{"n_layer": 11, "d_model": 448, "n_head": 7, "n_kv_head": 1, "head_dim": 64, "d_mlp": 1792, "vocab_size": 4529, "activation": "swiglu", "norm": "rmsnorm", "norm_place": "pre", "norm_eps": 1e-05, "positions": "rope", "rope_base": 10000.0, "rope_fraction": 0.5, "qk_norm": false, "attn_scale": 0.125, "bias": "none", "tie_embeddings": false, "parallel_block": false, "init": "uniform", "init_std_qkv": 0.0236, "init_std_o": 0.0236, "init_std_up": 0.0236, "init_std_down": 0.0, "optimizer": "adamw", "lr": 0.00122, "lr_mult_o": 0.999, "lr_mult_up": 1.03, "beta1": 0.9, "beta2": 0.95, "lr_head": 0.00541, "warmup_steps": 431, "schedule": "wsd", "decay_fraction": 1.0, "decay_shape": "linear", "final_lr_fraction": 0.0, "batch_tokens": 131072, "seq_len": 512, "doc_mask": true, "train_tokens": 630800000, "steps": 4813, "dataset": "wikipedia_en"}
Each number is 128 + 32 x the weight over its row's rms, rounded and kept within 0 to 255. Layers, rows and columns count from 0. The size above them is the row's rms in percent of the matrix's.

# layer 5 attention key, 64x448, rms 0.0373, rows 46-53, columns 224-335
size [100  99 110  99 102 101 106 113]
[[104 121 171 112 118 125 173  80 139  80 124 164 112  64 128 100 179 142  95 135  90  81 139 152 147 125  77 153 100 152 158 125 170 134 161 137 130 159 118 102 139 146 126 106  67 175 114 142 134 108 137 144 113 124 118 126 177 183 139 146 158 205 125 148 147 143 161 193 185 145 157 161 183 156 159 187 155 116 154  85 159 110 142 107  92 142 143 128 167 200 142  73 121  93 103 163 177 124  80 150 141 146 162 104 104 141  77 109 122 135  57  62]
 [145 120 160 119 156  80 138  86 161 129 153  68  76 107 139  82 116 135  75 137 110 143 165 116 142 173  85 123 165 127 146 142  92 133 119 162 161  70  84 112 156 138 174 188 146 122 100 117 184 142 155 104 138 130  69 153 136 202  97 116 159 129  59 153 152 171 162 176 145 179  75 134 126 107 111 103 194 135 113 124 139 140 130  88 118 122 170 176 106  90 138 131  78 121 144 133  95  96 101 156 157 148 166  97 124  78 150 172 160 165 172 136]
 [115 158  83  93 101  59 129 160  82 138 132  79 168 126 158 108 122 164 117  73  95 134  34 175 117 131 168 157 111  76 103 147 134 156  74 109 159 176 100  94 133  87  74  85  89 116 146 129 131 100  48 180 138 181  69 138 132 134 157  62  96 123 149 130 112 120 155 147 102  91 155 127 115 158 150  78 120  92  69 109 169 159 130 130 161 158 142 129 138 162 128 127 105 139 188  93 193 141 118 100 142  99 127 135 153 127 152 118 138 150 159 119]
 [157 127 120 141 150 123 158 169 118 100 117 150 157 107 100 131 152 116 122  95  79 100 104 168 109 155 106  87 149 138 153 141 130 158 139  97  96 126 164 125 127  72 133 139 139 136 152 127 132  75 103  97  68 140 134 143 152 181 126 125  94 158 136  96 153 103 131 156 121 164 195 143 158 146 139 131  97 131  93  82 122  70 180  93 121 166 150 137 155 155  93  90 106 165 146 141 150 139  78 148  70 149 121 174 103  91 121 151 104 136 155  99]
 [163 129 141 135 106 176  88 136 142 115 156 114 135 118 102 118 179  86 137  78 115 161 104 169  98 115 156  99 108 129 129 103 117  65 134 118 130 128  85 119 106 178 167 103 148  88 139 166  78 118 132 181  95 206 162 109 113  96 159  93 129 110 156 147 147 118 122  80 119  95 173 168 205 128 151 130 131 152 159 119 132 113 145 115 111 103  76 115 150 196 173  49 121 139  81 133 164 142 155 170  84 108  85 157 122 148  81 110 134  79 110 162]
 [ 69 146 181  82 120 203 169  91 148  74 155  96 115 132 132 161 146 121 134 114 111 194 140 102 133 119 171 136 108 117  67 155 127 133  82 146  74 138 104 125 127 147 165  64 101  92 151 161 165 136 102 135 129 107 118  58  75 128 112  97 175 125 131 193  79 138 190 114 150  34 135 151 180 190 114 119  98 174  92  80 155  69 160  88  62 123 124 139  99 173  90 127 133 160 170 143 132 144 170 192 159  76 123 117 139  86 116  90 152  99 159 103]
 [159 139  89  73 149 119 192 135  90 133 191 142  81 165  90 161  87  89  89 111 156  99 110 129 168 131 184 126 117 170  94 135 127 175 142 111 152 161 195 143 143 182 107  76  67 144 100 166 117 115  73 159 115 155 152 102 120  80 155  81 113 101 144 111 138 138 153 141 104 115 148 140 135 142 166 107 186 137 138 118 146  94 149  84 145 143 169 170 161 198 121 146 152 142 196  83 141  73 143  92 156 124 105  93 158 125 129 118  88 119 104  90]
 [160  93 138  99 113  76 172 131  76 104 166 127 114 109 140  90  82 194 131 109 134 115 106 116 165 142  89 138  71  92 131 132 153 120 123  64 106 191 117  89  89  86  82 151  91 182 146 106 111 162  86 123 177 137 142 146 172  46 151 139  59 181  87 119 129 129  81 171 104  95 146 132 172 126 108 102 123  80  80  76  96 160 139 156 131 137 179 144 168 182 101 117 111 121 154 121 160  69 156 100 157 112 120 169 128 106  89 105 116 149 119  88]]
# layer 5 attention query, 448x448, rms 0.0381, rows 47-54,111-118,175-182,239-246,303-310,367-373,431-437, columns 224-335
size [103 117 113  96  91 115 126 118 110  94  94  96  95  92 105 100  92  93  96  95 105  94  93 103  92 106 100 103 100 106 109  94 100 101 107 102  97 103  99 109 100  86 101 116 108 107 108  86 109  96  90  96  91  93]
[[162 127  74 177 145 125 146 147 154 135  72 166 116  89 151 122 150 194 162 141 138 126 190 132  87 156 162 155 155 164 129 114 127 127 195 153 177 185 132 120 105 192 175  71 152  87  49 100 115 111 167 127 135 123 128  86  91  89 186 101 150  91 167 155 169  88 173 108  91 132  94 127 166  85 141 147 126 161 159 159 120 149 118 143 126 127 109 136 117 131  72 114 113  95  64  99  71 151 125  92 132 153  90 128 107 153 179 147  66 112 142 176]
 [188 117 159 168 179  81  82  57 125 140 105 122 157 180  97 102  87 155 112 164 128 137 125 123 200 151 102 178  73 110 119 119 125 144 159  57 107 153 152 157  86  86 104 126 101 125 111  88 116 130  31 145 129 101 115 115 106 144  79 169 124 122 106 112 129 132 175 153 100 107 160 134 121 123  81 133 177 148 176 116  83 166 148 120 112  95 165 143 161 164 123 126 152 128 171 100 139 148 169 104 152 154 140 167  89 130 123  59  73 109 129 104]
 [116 165 155 130 141 167 192 136 121 153  85 185 102 154 152 107 116 120 115 127  85 119 128 156 156  91 164 132  96 156 183 130 143 124 128 142 105 166 100 126 111 113  97 160 148 168 109  83  59 106  98 130  75 166 118 161 148 154 148 120 177 117 144 131  98 125 130 171 121  68 101 128 157 136 140  83 143 177  50  87  70 147 132 154 100 121 156 123 178 185 139 129 193  80 114  64 156 162 133 168 136 107 137 150  65 102 123 129  69 112 172 150]
 [ 83 167 119  87 134  97 150 147 153 172  99 145 119 116 124 123 113  97  28 125 145 169 141 163 113 112 169 116 136 146 138 100  82  69 109 158 133  79  97 131 126 111 170 102 139 117  98 171 111  84 151 174 179 180 141 101  83 167 118 109 156 131 145  67 146 111 116 148  77 152 110 122 110  85 149 178 162  95 154 136  91 156  85 135 115 131 101 155  43  78 117 109 127 152 129 221  77 161 107 173 135 125 121  94  85 142 122 137  93  84 181 140]
 [120  95 145 105 116 160 109 146  98 127 159 147 107 115 117 147 105 120 112 167  86  65  56 128  95  74 131 111 150 144  74 124 155 143 144 143 134  83 126  79 141 120 163 119 117 177  90 117 162 162 102 166 152 132 161 117 153 141 136 145  68 138 182 162 105  90  71 111 114 161 175 165 101 155 103 117 135 103 143 130 172 143  81  97 149 186 105 124 112 123 157 158  82 132  79 200  93 104 121 122  98 136 157 116 122 187 177  76 127 152 132 123]
 [113  85 164 188 122 114 149 181  55 159 181  38 104 131 122 138  95 152 105 117 124 143  78 157 123 133 126 141 192  79  97 122 100 137 116 121  83 111 125  72 155 163 136  78  94 184 126 110 133 181  87  95 144 148 127 114 170 106  58 110 135 184 142  66 103  99 103 154 171 152 197 104 157 156 129  96 115  85 122 122 115  91 100 140 176 186 125 128 109 130 123 122  96 138 122 131 185  54 105 158  71 132 116 122 105  90  92 178 124 132 123  92]
 [169 100 130 178 206 112  91 115 111 101 145  51 129 144 100  93 111 142 144 136 124 101 111 131 115  95  55 178  87 159 127 159 115 102 112  68 124  96 115  93  90 128  76 126  97 141 133 113 146 150 101 120 125 183 140 131 108 116 117 185 162 185  94 174 140  96  94 144 118 100 144  80 136 108 157  99 187 124 141 136  90 125 132 152 131  84 212 156 120  94 101 102 100  69 167  89 154 124 115  88 169 169  98 168 180 109  88  65 139 129 103  73]
 [106 108 152 145 144 107 167 100 134 144 142 136 139 115 146 112 136 177 134  91 151  97 126 116 153 136 113 150 106 117 141 128 163 112 120  55 205 129 146 205 123 119  86 172 111 114 141  69 154 146 100 116 115 143 127 113 125  90 116 167 196 117 104 136  93 150  91 164 106 130 100 173  83 134 112 156 152 130 152 172 142  75 154 142  94  30 179 159  97 200 109 152 121  92 135  99 100 109 118 135 178  79 109  99 117 149 117  76 144 167 101  86]
 [ 84 132  65 152 127 100  67 156 154 112 148  76 116 135 175 133 136 137 134 168 109 159 173 127 134 173 139 102 164 159 132 120 130 137 155  86 145 136 169 110  95 144 118  84  96  87 123 101 140 202 184 102 106 160 149 138  88 127 170 159  94  96  52  94 142 115 101 122 103 102  90  98 128 127 159 149 135 125 168 104 126 192 126 133 108 140  92 170 138 124  82 136 112  96  93 139  95  90  80 144 107 145 122 127 132 126 122 160 108 132 146 111]
 [195 152 151 142 140 140  97 115 165 159 140 140 126 199  91 123  78 158 112 143 168 114 146 140 157 168  72 166 118 121 120  70 153 142 146 124 136 117 194 136 121 170 130 153 104 148 116  93 111 154 115  96 114 134 129  92 167 160 148 190 115  81 139  83 146 113 106 200 125 184  98 113  98 140 136 111  72 108 132 158  70 134 107 194 161 104 151 109 183  95 117 139  80 184 177 148 141 131  99  64  89 186 147 179  94 108 151 113 102 107  95 149]
 [132 161 122 143 135 118 154 158 131 132 117 203  99 107 144 120  68  87 109 134  83 112 119 178 187  42 137  89 177 141 177 157 146 119 163 106 154 179 141 167  94 128 148 195 137 195 206 144 102 149  66 162  83 137 149 137 197 144 104 141 119 110 215 116 125 145 122 111 153 115 170 119 144 109  93 129  88 161 126 118 145 173  93 141 126 198 169 135 148 137 171 134 176  99 141 104 154 115 128 156 128 119 136 151  90 145 158 118 124  76 190 168]
 [137 135 190 171 142 118 154  83  67 132  99 165 113 158 133 128 199  74 105  98 130  76 105 102 171 111 141 138 112 172  84  93 108 104 130 144 112  99  90 146 160 129  86 107 132 156 110  89 130 101 110 142 129 112 139 105 128 116  79 142 140  94 151 117  11 106 152 124 121 128 102  97 150  81 120 158 215 172 100  92 161 157 143 117  83  84 154  82 129 158 146 172 162  95 143 181  91 108 154 154 151 117 125  55 107  99 160 158 154 129  47 145]
 [113 136 103 214 168 103 145  69 138 107 152 145 145  93 154  98 128 125 138 163 156  96 141  93  91 153 144 128 106 172 163 104 152 142 131 155 149 103  99 132 173  98 103 163 140 168  61  93 109 109 156 141  87 114 119 186  75  99  84 119 132 169 146 149 123  97 147 128 138 141 111 153  94  86 105 138 130 138 128 103  98 147  89 151 137 165 147 136  98 163 135  95 110 123 107 192 115 120 105 179 144 164 179  84 178 114 165 126  83 101 176 189]
 [137 122  97 158 143 177 101 140  87 145 100  78 183 106  95  95 113 179  40 133 147 145 157 146 121 105 112  95 177 132 202 139  88 109 147  86  71 133  88  74 138 132 168 139 148 121 133 134 123  99 123 125 180 123  78 119 113  91 117 168 185  94 160 105 101  74 191 153 142 145 185 110 121 141 134 160 119 166 157 125 127  94 122 129 158 109 158 143  94 141 151 159 122 180 130 122 197  78 139 139 159 152 146 165 107 105 147 155 158 102 179  85]
 [148 151 117 182 138 125 100 151  56  96 134 124  99 139  93 118 118  92 170  77 135 146 144 156 151 102 114 160 154 166 158 123  97 160 137  60 121  58 121 137  79 152 111 110 154 188 139 160 166 134  85 181 162 151 108 115  90 102  86 162 123 142 169 102 219 120 109 187  94 122 173 112 137  76 139  81 138 138 132 131 126 120 155 146 142 142 176 153 114  83 144  77 100  96 147  73 174 118 140  51 146 181  80 146 184 101 106 131 135 126 121  66]
 [104 135 110 131 122 170 119 143 194 163 166 122 125 122 125  99 115 154 184  70 187  34 155  88 127 166 153 140  94 103 111 159 144  93 106 120 172 116  96 191  95 123 114 111 114  86 167 151 156  65  92 177 110 147 116 170  55 119 156 149 131 172 105 153 150 154 144 138 100 121 127 112 105  85  98 121  92  98 136 165  99 100 128  62 165  48 140 117 114 125 118 153 156 109 145 101  86 197 173 149 155 107  87 102  94 149  76  78 168  81  99 136]
 [105  52  88 159  65 153 138 174 169  71 147  71 120 113 114 154  90 170 128 195 126 152 143  71 149 122  56 167 174 176 115 102 122 131 164 105  72 122 170 120 143 171 148 129 102 141 128 112 176 144 142 129 176 202 115 104 109 163 110 111 104 107  63 139 163 148 159 145 144 131  93  90 120  84 145  93 166  86 138  76 103 206 129  88 143 100 174 166 138  87 115 112 145 107 124 108 115 133 176 101 116 143 103 155 158 134 105 154 123 131 185 138]
 [165 133 137 126  85 122  95 101 139 149  78 175  98 187  97 167 131 163 170  99 106 123  88 117 112 111 109 115 164 120 209 117 103 120 157  95 137 165 154 123 148 150 118 121 125 160 122  79 113  95  92 150 120 136 119 155 125 106 123 129 173 136 162 164  59 171  92 134  70 136 147 133  86  77  72 146 133 150  83 100 161 110 196 139  84 106 168 132 153 173 173 158 161 177 193  85 153 117 181 125 130  81  95 152  43 140 153 130  74 162 134 127]
 [120 133 151 140 140  90  88 123  66 173 123 187 128  83 133  73 101 108 166  77 126 139 145 118  87 160 152 115 110 120  91 192  99 173 111 134 149 176 140 119 106  78 166 103 113 150 111 186 125 127 140 102 122 107 124 118 136 115 110 110 156  71  90 140 124 177 172 175 117 153 163 116 115 115  80 116  80 141  76 142 118 133 120  78 136 124 164  80 157 183 162 101  89 135 159 113 151 120 102 156 106 133 163 175 111 145 117  89  73 135 119 119]
 [132 134  68  98 151 112 107 114 153 156  90 166 144 139 145 161 110 134 104 116 179  92 123 138 105  95 141 126 142  96 112 101 138  90  45 177 126  98 112 117 122 118  80 122 149 156 122 111 144 124  92 121 108 116 127 108 139 125 119 100 158 160 151  36 158 108  96 170  83 127 119  95 147 127 175 163 143  80  95 148 101 137 123 102 116 143 146  53 100 131 103 137 152 113 139 143  69 168 114 121 175 111 157  87  71 120 145 135  93  72 170 136]
 [111 182 110 154 137 109 142 127 180 135 122 139 115 147  91 191 114  94 107 128 109 101  91 169 128 110 170  68 131  88 128  85 109 124  99 138 112 127 115  70 115 169 115 203 193 202 110 119 121 181  86 131 164 183 121 161 129 133  91 133 173 164 129 125 125 130 147  91 144 173 139 112 136 175 171 172 115 115  78 136 167 118 103 182 125 164 134 114 187 125 110 142 131 102 128 137 123 223 160 160 150 147  95  95 100 127 115 175 106 112 135 151]
 [104 167 128 148 132 117 149 143 111 135 125  95  95 150  83 153 192 136  96 100 131 149 163 150 178 123 165 148 108 137 161 133 130 158 162  84 121 136 149  74 124 171  96 127 145 164 157 120  90 160  85 197 123 167 103 125  96 156 112 115 138 127 173 142 108 127 164 144 139 153  71 146 139  91  88 148 161 124 103 125 115 116 134 134 135 101 123 120 147 150 192 148  92 170 151 174 158  62 166 147  76 179 110 138 110 135 145 147  83  91 175 145]
 [161  65 132 175 150 116 134 154  95 129 108  93 133 115 103 149 164 119 108  71  74 137 137 119 168  87 121 127 111 117 151 124 145 110 104 126 102 106 116 184  93 108 150 129 137 149 140 155 141 126 108 155 104 162 140 109 129  66  84 145 153  94 142 137 109 130  99 177 163 118 166  86 165 116 112  90 185 100 120 117 173 100 128 138 127 179 144 192 131 126 133 133  97 101 212  88 137 136 133 156 235 122 170 144 129  94 130 136 132 108  96  46]
 [115 126 156 157 108 129 106 166 155 159  31 161 108 157 163 109 196 174  96  96 138 114 143 126 159 103 121 151 130 145  86 198 166 116 134 118 133 125 101 121  70  80 101  91 121  80 151  78 150 100 154 162  95 125 204 128 145 106 153 135 135 114  84  90  89 126  70 159 107 114  70  97 125 131 101 146  95 146 149 138 123  92 109  99 130 121 156 108  85 172 107 112  88 115 192 109 132  77 125 120 122  87 213  56 123 115 132  61 124 117 111 163]
 [111  92  95 157 124 136 117 118 135  88 158  92  94  77 125 149 102 109  97 167 121 118 159 109 158 135  90 112 186 153 164 149 165 132 172  93 120 175 119  88 160 137 109 131 138 153 129  79 136 166 188 182  91  90  92 130 132  95 156 155 127 131 186 144 125  65 116 169  65 134 101 190 135 103 125  91 163 110 129  69 125 181  59 144 134 137 161 144 101 187  85  97 114  93 151  96 121  97 115  69 124 148 129 158 116 122 126 147 125 148 149 132]
 [172 172 171 137 150 142 149 137 125 171 109 196 102 150 136  79  84 154 112 115 147 118 148 191 157 135 111 155 147 159 140 107  68 149 158 112  99 140  69 155 182  89 131 120 110 123  88  95 152 139 153 141  86 184 115 130 132  79 152 128 120 105 173 109 155 108  88 163 137 104 141 138 120 112 143 137  88 168 174 116 170 127 162 141 175 145 104  84 106 189 122  74 114  73 138  68 162 178 132 159 112 140  91 141  96 169 124  86 112  81  97 187]
 [120 154 146 140  96 182 177 136 160 159 107 182 128 170 128 108  99 103 117 104  93 189 139 136  95  85 150 109  84 147 151 145  77 111 153  94 165 221 105 124  84 124 129 151 161 174  95 156  87  99 115 133 126 173 126 116 110 163 173 132  95  66 141 181 168 158 135  99 159 125 128 157 174 114 147 109 160 185 122  93 165 137 136  73 175 127 149  92 116 136 178 114 158 110  49  95 146 176 134 131 145 173 149 179 168 116 146 179 105 170 130 183]
 [145 144 116 117  79 132 115 124 138 141 114 193 171 149 174 171 199 114  91  67 180 119  69 115 103  95 165 197 141 113  90  70 111  96  83 173 125 138 120 139  83 118 155 131 148 182 141 140 117  88 129 168 126 136 142 140 166 176 104  66 146  98 145  92 108 105 149  50 143 158 120  88 162 143  90 175 120 157 111 135  88 126 130 157 124  77 158  95  69  81 143 157 148 144  83 208  76 174 147 169 158 105 155  42  74  73 140  86 153 109 147 179]
 [139 104  64 134 126 174  81 104 113 129 178 123 112  85 116 201 117 145 184  66 157 101  77 143  85 155 209 159 124  85  91 147 122  57  95 157 178 151 113  88 101 193 114 144 131 161 157 150  74 174 101 109 122 157 181 175 142 132  95 154 116 142  88 108 114 111 121  80 127 143 136  69  59 109 146 175  78 142 106 112 115  75 135 147  76 178 111  99 159 135 191 116 168 106 112 174 117 168  95 175 167  86 164  93 130 117 115 128 134 101 124 222]
 [141  90 117 151 134 104 119 160 149 191 164  81  66 180 119  98 110 113 156 143 127 135 133 136 113  69 172 108 107 160 126  79  81 132 124 142 152  95  93 113 166 141 168 131 107 199 162 177 112 184  94 123 173  70 129 135 148 120  98 166 122  70 140 115  80 147 151 136 173 137 152  90  88 109 137 135 103 117 132 171 106  99 153 102 175 133 128 133 149 131 105 183 153 150 137 129 190  65 129 104 120 126 131 157 151 159 121  83  86 143 132  88]
 [134  73 140 171 115 112 158 128 178 207 156 152  81 112 131  92  89 136  65 110 121  96 124 194 127  76 145 114 134 173 121 146 152 170 117 132 137 142 116 109 143 111 108 141 118 154 106  98 137 105  86 165 112 167 120 103 155 122  97 171 137 157 148 122 108 104 128 240 151 167 140 119 131 104 166  96 169 120 145 126 124 148 138  94 150 146 179 147 154 130 125 111 150  84 148  21 218  98 139  95 201 136  82 162  76  90  57 117  96 120 108  85]
 [ 75 160 156 101 113 143 179 119  91 164 146 134 113 143 183  68 133 123  84 104 143 113 130 115 109 130 102 149 126 105 143 120 125 169 107  74 178 139 137 150 151 144 131 128  99 101 187 141 155 110  67 186 135 130 149 200  98 110  67 179 152 165 113 126 147 150  74 146  72  92 137  75 160 164 223 141 140 176 195 171 114 136 129 177 152  83 140 152 178 180 105 116  86 120 128 157 102 113 141 181 143  90  81  82 138  62 102 107 147  91  73 106]
 [108 132 141 164 171 185  99 128 133 167 115 185 121 135 111 186  90 141  78 142 127  88 122  99 175 132 155 130 156 166  80  95  72 170 149 141 110 185 154 129 161 131 142 120 144 107  29  93 100 147 112 119 137 159  73 124 138 123 123 134 135  68 154 175 106 133 153 140 134 107  75 103 108 141 116 131 202 142 169 119 122 181  73  84 115 127 110 172 121 119  77 105  64 152 111 132 151 146 153  76 136 115 146 123 134  89 117 180 128 129 114 131]
 [205 118 131 128 187 126 131 102 141 190 150 124 107 178  90 135 120 147 131 111  84  97 133 185 105 121 113 118 113 127 158  89 123  93  84 120 112 114 128 137 129  77 142 147 172 118  96 100 101  92  94 150 173 124 134 133 109 134  93 131 124 126 151  68 125  98 173 160  70 119 179 111  68 192 105 125 153 156 152 131  96 131 124 131  90 103 151 118 124 147  59 102 162 162 198 103 118 129 132 101 137 124 110 161 144 129 132  87 106 120 117  86]
 [149 155 178 109 110 139 211 110  94 157 132 190 102 119 162 101 121 121  63  98 103  93  67 133 137  66 140 118 161 142 170 145 108 122 144 160 163 178  93 161 117  80 122 104 185 131 113 135  87 137 139 174 135 109 130 147 155 143 111 133 130  95 152 164 129 124 139 196 151 121 158 167 169 104 138 106 159 161  89 106  99 170 164 144 138 131 152 169  99 176 167 140 152  73 110  80 137  82 123 124 160  92  86 108  97 178 138 155  39 132 131 154]
 [ 62 128  99 152 149 109 158 171 124 110 154 105  68  93 137 145 173 141 135 136 140 113 103 100 125 127 161 138 171 119 115  95 101 101  95 125 116 103 134 125 164 131 120 130 102 133 205  98 166 109 178  85 118 137 140 127 116  90  68 128 177 198 134  92 146  89  94 156 146 107 180 101 127 157 103 125  82  60 132 152 140 167 101 131 115 196  88 101 103 102 146 114  95  90 145 173 121 118 127 130  92 108 177  89  91 143  69 117 154 120 186 133]
 [ 82  76  91 118 156 116  91 188 108 159 181 141 102 115  65 160 102 179 149 109 112  79 151 129  93 128 127 136 133 123 136 146 130 190 112 146 109  98 200 106 114 168 168 133  90 171 163 120 118 229 118 145  85  81 112 112 148  75  89 188 120 167 114 126 100 134 126 145 164 180 154 127 119 162 109 153 110 152 202 155  87 137 120 153 146 203  87 125 141 144 129 124 154 131 172 134 126  84 114  75 104 153 132 105 161 125 162 107  97 133 141 153]
 [121 150 127 119 152 100 137 174 122 131 173 115 125 172  85 133 130 147 131 108 116 143 103 128 114 182 189 146 160 101 100 102  73 131 131 181  91  79 135 107 108 161 103  77 130 175 131 135 111 131 106  98 178  68 134  97 128 157  28 167 147 130 143  74 122 154  86 166 178 119 155 105 185 120 142  88 128  83 156 137 165 101 152 126 154 120 177 101 118 112  96 154 107  87 141  98 128 114 116 148  89 138 158 163 119 138  87 142  70  90 208  77]
 [190 162 166 190 148 143 106 157 118 144 133 115 161 190  94 135  71 180  62  87 140 154 175 154 139 117  75 169  93 148 173  86 100 152  86 117  60 116 164 138 125 176  93 157 140 123  44 114 114 113 138 158  94 141 128 118 101 158 111 182 131 176  90 140 167 109 141 198  95 125 117  88  87 155 152 117 140 128 135  74 117 150  87  90 118 103 200 217 117 129 105 104 112 110 156  74 151 186 130  74 102 158  88 165 147 142 107 134 141  56 126 103]
 [119 132  94 108 121 111  96  71 128 141 100 150 179 138 111  86 155 155 145 122 121 114 179 132 126 129 104 180 114  92  94  85  99  93 103 120 200  94 184 170 160 169 101 111 128  75 109  87 181 105 172 143 107 107  88 157 140 133 139 155 145  88  67 107 104 127  76 172  95 116  99  82 134 112 208 216 134 182 159 154 147 114 122 124 123  46  92 141 115 152 101 134 133 116 136 113 144 132 141 171 184  77 170  91  96 173 129 147 153  98  88  85]
 [102 109 118  99 102 103  90 104 138  77 117 109  57  84 152 146 190 172 107 142 150 122 165 118 134 167  92 132 158 148 175 201 115 113 108 127  62 114 149 139 159 168 152 149 147 112 120 130 158 161 172 192 121  82 133 124  73 147 125 142 134 103  70 132 136 107 112  86  97 116  60 181 156 113 185 166 143 116 175 140  85 143  77 115 146 103  84 134  99 130  95  94  60  91 125 140 144  67 128 126  98 108 113 124 102 126  75  78 125 141 187 183]
 [112 109 118  99 163 129 168 147 145 117 134 124  62 181 104 134 120 119 179  94 107 117 127 115 125 129 114 180  84 138 138 105 109 163 128  94  80 123 124 193  90 164 147  77 161 149 151 106 171 118 151 119  96 182 161 175 130 142 171 224 172 144  93  92 110 146  66 107 189 108 102 118 114 138  98 172  59 143 168 184  72 137  98 211 100 132 170 151 104 111 136 133 117 119 137 132  62 117 148 117  90 148 181 140 119 108  89 129 123  90 168 115]
 [103 122  93 189 148 153 166 138 140 188 167 218 131 123 116 125  98  85 112 106 140 104  89 162 118  73 130  98 126 102 134 159 117 117 111 109 154 157 120  99 112  97 107 153 149 214 140 175 137 147 108 157 123 143 158 138 107  90 125 150 108 102 137 173 147 128 126 111 168 139 162 149 147  82 153 112 124 163 109  52 134 119  97 111 106 149 139  89 135 180 168 118 138  86  97 116 134 166 117 142 176 111  88 136  99 183  69 145  90 139 164 100]
 [141 170 119 114  80 109 161 102 117 152  64 195 165 117 173 126 177 112 101  88 150  93 112 142 158 111 110 173  95 107 110 129 110 131 176 145 142 140 108 154 120 121  96 188 175 128  95 168  52  69 118  95 141 143 166  93 163 166 150  83 164 127 147 134 104  98 176 122 122 127 121 104  94 114 112 135 183 172 130 114 168 102 156 143  78  98 128  99 124 164 208 148 163 145  83  85 123 183 183 118 181 104 137  53  56  89 137 138 100 121 148 147]
 [158 151 144 173  77 163  98 151  60 106  94 193 130 146 131 106 163 101 112 115  84 103 111 168  82 182 170 117 128  85 149 102 132 104 141 136 168 163 112 160 126 128  92 195 151 177 103 142  90 130 121 144 136  94 170 161  94 113 147 118  54  83 152 104 135 146 111 107 153 145 175  74 124 139 160 171  63 201  49 134 140 125 122  96 129 164 110  98  91 122 164  71 139 166  88 170 123 169  84 179 136  67 160 106 148 174 168 133 101 104 191 196]
 [114 135 119  99 146 143 140 125 104 160 197  37  62 135 117 114 182 158 131 154  81 130 101 161 161 107 147 133 180  87 145  75  53 119 114 137 144 122 138 129  94 140 180  92 127 163 143 102 131 127  80 132 192 122  84 120 108 188 100 149 114 131 114 129 108  92 141 106 163 156 208 143 126 117 142  95  70  91 161 158 120 133 136 147 138 116 101  96 199  81 143 147 135 144 117 135 196  87 121 133  54 104  97 133 133 121 116 125 121  92 125  84]
 [122  91 173 184 127 129 120 136 162 169 126  55  76 137 110 157 152 121  64 124  86 148 142 158 200 103 125 188  96 179 116 176 144 127 138 128 171 127 127 110  74 110 116 158  75 161 111 159 145 112 147 161 140 185  82 126  89 107  64 163 193  91  86 184 121  81 136 174 125 153 100 207 137 151 150  89 192 140 180 122  91 164 110 103 167 138 148 154 140 118  77 150  93  79 141  67 149  66 145 104 138 111 160 134 121 107  64 142 123 125 121  43]
 [131 127 152  95 118  85 141 126 136 170 133 160 169 181 147 123 172 186 163 118 128 168 142  51 164 106 108 148 217 178 166 160 149 147 124  83 120 123 160 137 129 130 185  94 109 127 115 147 147 100 163 142 104 139 144 109 152 144 121 160 110 146  75 114 129 109 153 129  74 146 138 165 161 147 157 122 133 140 126 132 150 115 119 147 137 126 112 121 157 166 116 154 146 150  59  99  71  46  92 112 160 149 123  87 125 122 110 180 136 125  33  81]
 [150  75 161 192 129 136 158 100 124 149 110  63  66 156 145 149 149 111 125  92 159 168 165 157 115 153 129 144  50  93 120 123 174 173 129  79 142 130 108 140 145 155 102 159 130 112 129 124 112 152  91 163 158 131  79 140 197 194  82 104 169  72  83 128  92 168 170 142 104 145  82 156 101 160  85  87  80 136  95 129  51  98  68 130 167  92 163 111 158 128 163 145 137 149 178 125 114 146 143 129 157  80 104 119 133 129 173 140 120 150 147 140]
 [ 97 184  88 120 101 102 140 136 173 170 135 144  80 122 168 129  88 108  93 152 109 116 112 115 155  69 161  76 166 121 159 175 105 173 149 101 150 150  90 124  82  76  92  92 128 186 158  94  73 103 118 131  94  75  99 160 132  67 164 139 195 123 123 184 173 156 170 159 147 128 126 148 162 111 121 130  89 112  91 119 179 160 190 130 126 106 102 100 146 188  94 105 117 136 143  88 195 117 137 153 143 150  71 170 104 162  66 104 144  91 153 159]
 [ 89 166 178 128 172 142 119 107 119 126 111 148 156  67 129 165 197 111 136 112 167 112  87 119 155 157 169  96 138 108 172  68 149  71  60 128 148 116 103 108  85 127  71 129 142 121 129 185 142 152 146  95 148 142 170 119  94  98 133 158  85 179 164 142 101 101 114 116 142 139 131 100 134 101 137 172 130 118 177 131 102 137 105 150 132 186 125 111  50 145 112 118  67  92 123 182 120 197  81 126 182 110 124 139 149  88 110  88 184 126 206 132]
 [155 107  70 167  86  94  91 125 106  90  80 151 147 108  82 153  96  76 129  91  66  92  98  84 117 137 197  98 154  73 140 134 138 123 195 158 138 133 185 166  85 126 139 143 155 176 113 125 153 183 185 143 143 105 122 166 128 105 121 181  86 142 135 158 145 143 124 109 169 134 115  99 158 173 173 138 202 158 156 161 152 163 100 126  94 164 181 155  49 162 115 130 128 127  75 163 126 175 106 172 170 166 122 125 113 124 125 133 114 188 103  87]
 [160 113 179 138 178  80 162 159  57 119 194  92 145  64 152 136 107 140  84 137 123 144 182 145  93 127 182 123  89 114 165 108  96 152 118 135 119 169 134 137 128 114 100 116 128 178 124 145 125 129  55 120 113 130 143 206 156 126 121 141 156 196 147 137 122 105 161 126 169 138 104 116 124 103  85 158 137 121 124 115 153 146 159 151 155 149 119  77 123 160 160 123 181 176 136 143 148 127  87 169 142 112 152  84  59 149 143 156 126 104 150 136]
 [130 109 173 119 169  83 121 129 140 168 139  50 172  82  87 134 105  73 112  68 157 111 131 110  96  88  95 175 189 156 145 141 104  95 129 149 117 114 193  75 133  98 108 116  73 142 124 150 175 170 122 107 174 148 101 107 164 112  90 128 153 109 117  78 146 157 155 157  96 142 162  73 122 186 139  90 177  97 162 149 137 165 133 103 148 139 160 160  78 161 128 145 123 112 176 114 175 114 114  86 229 122 165 149 183  57  96 122 168 138 100  87]]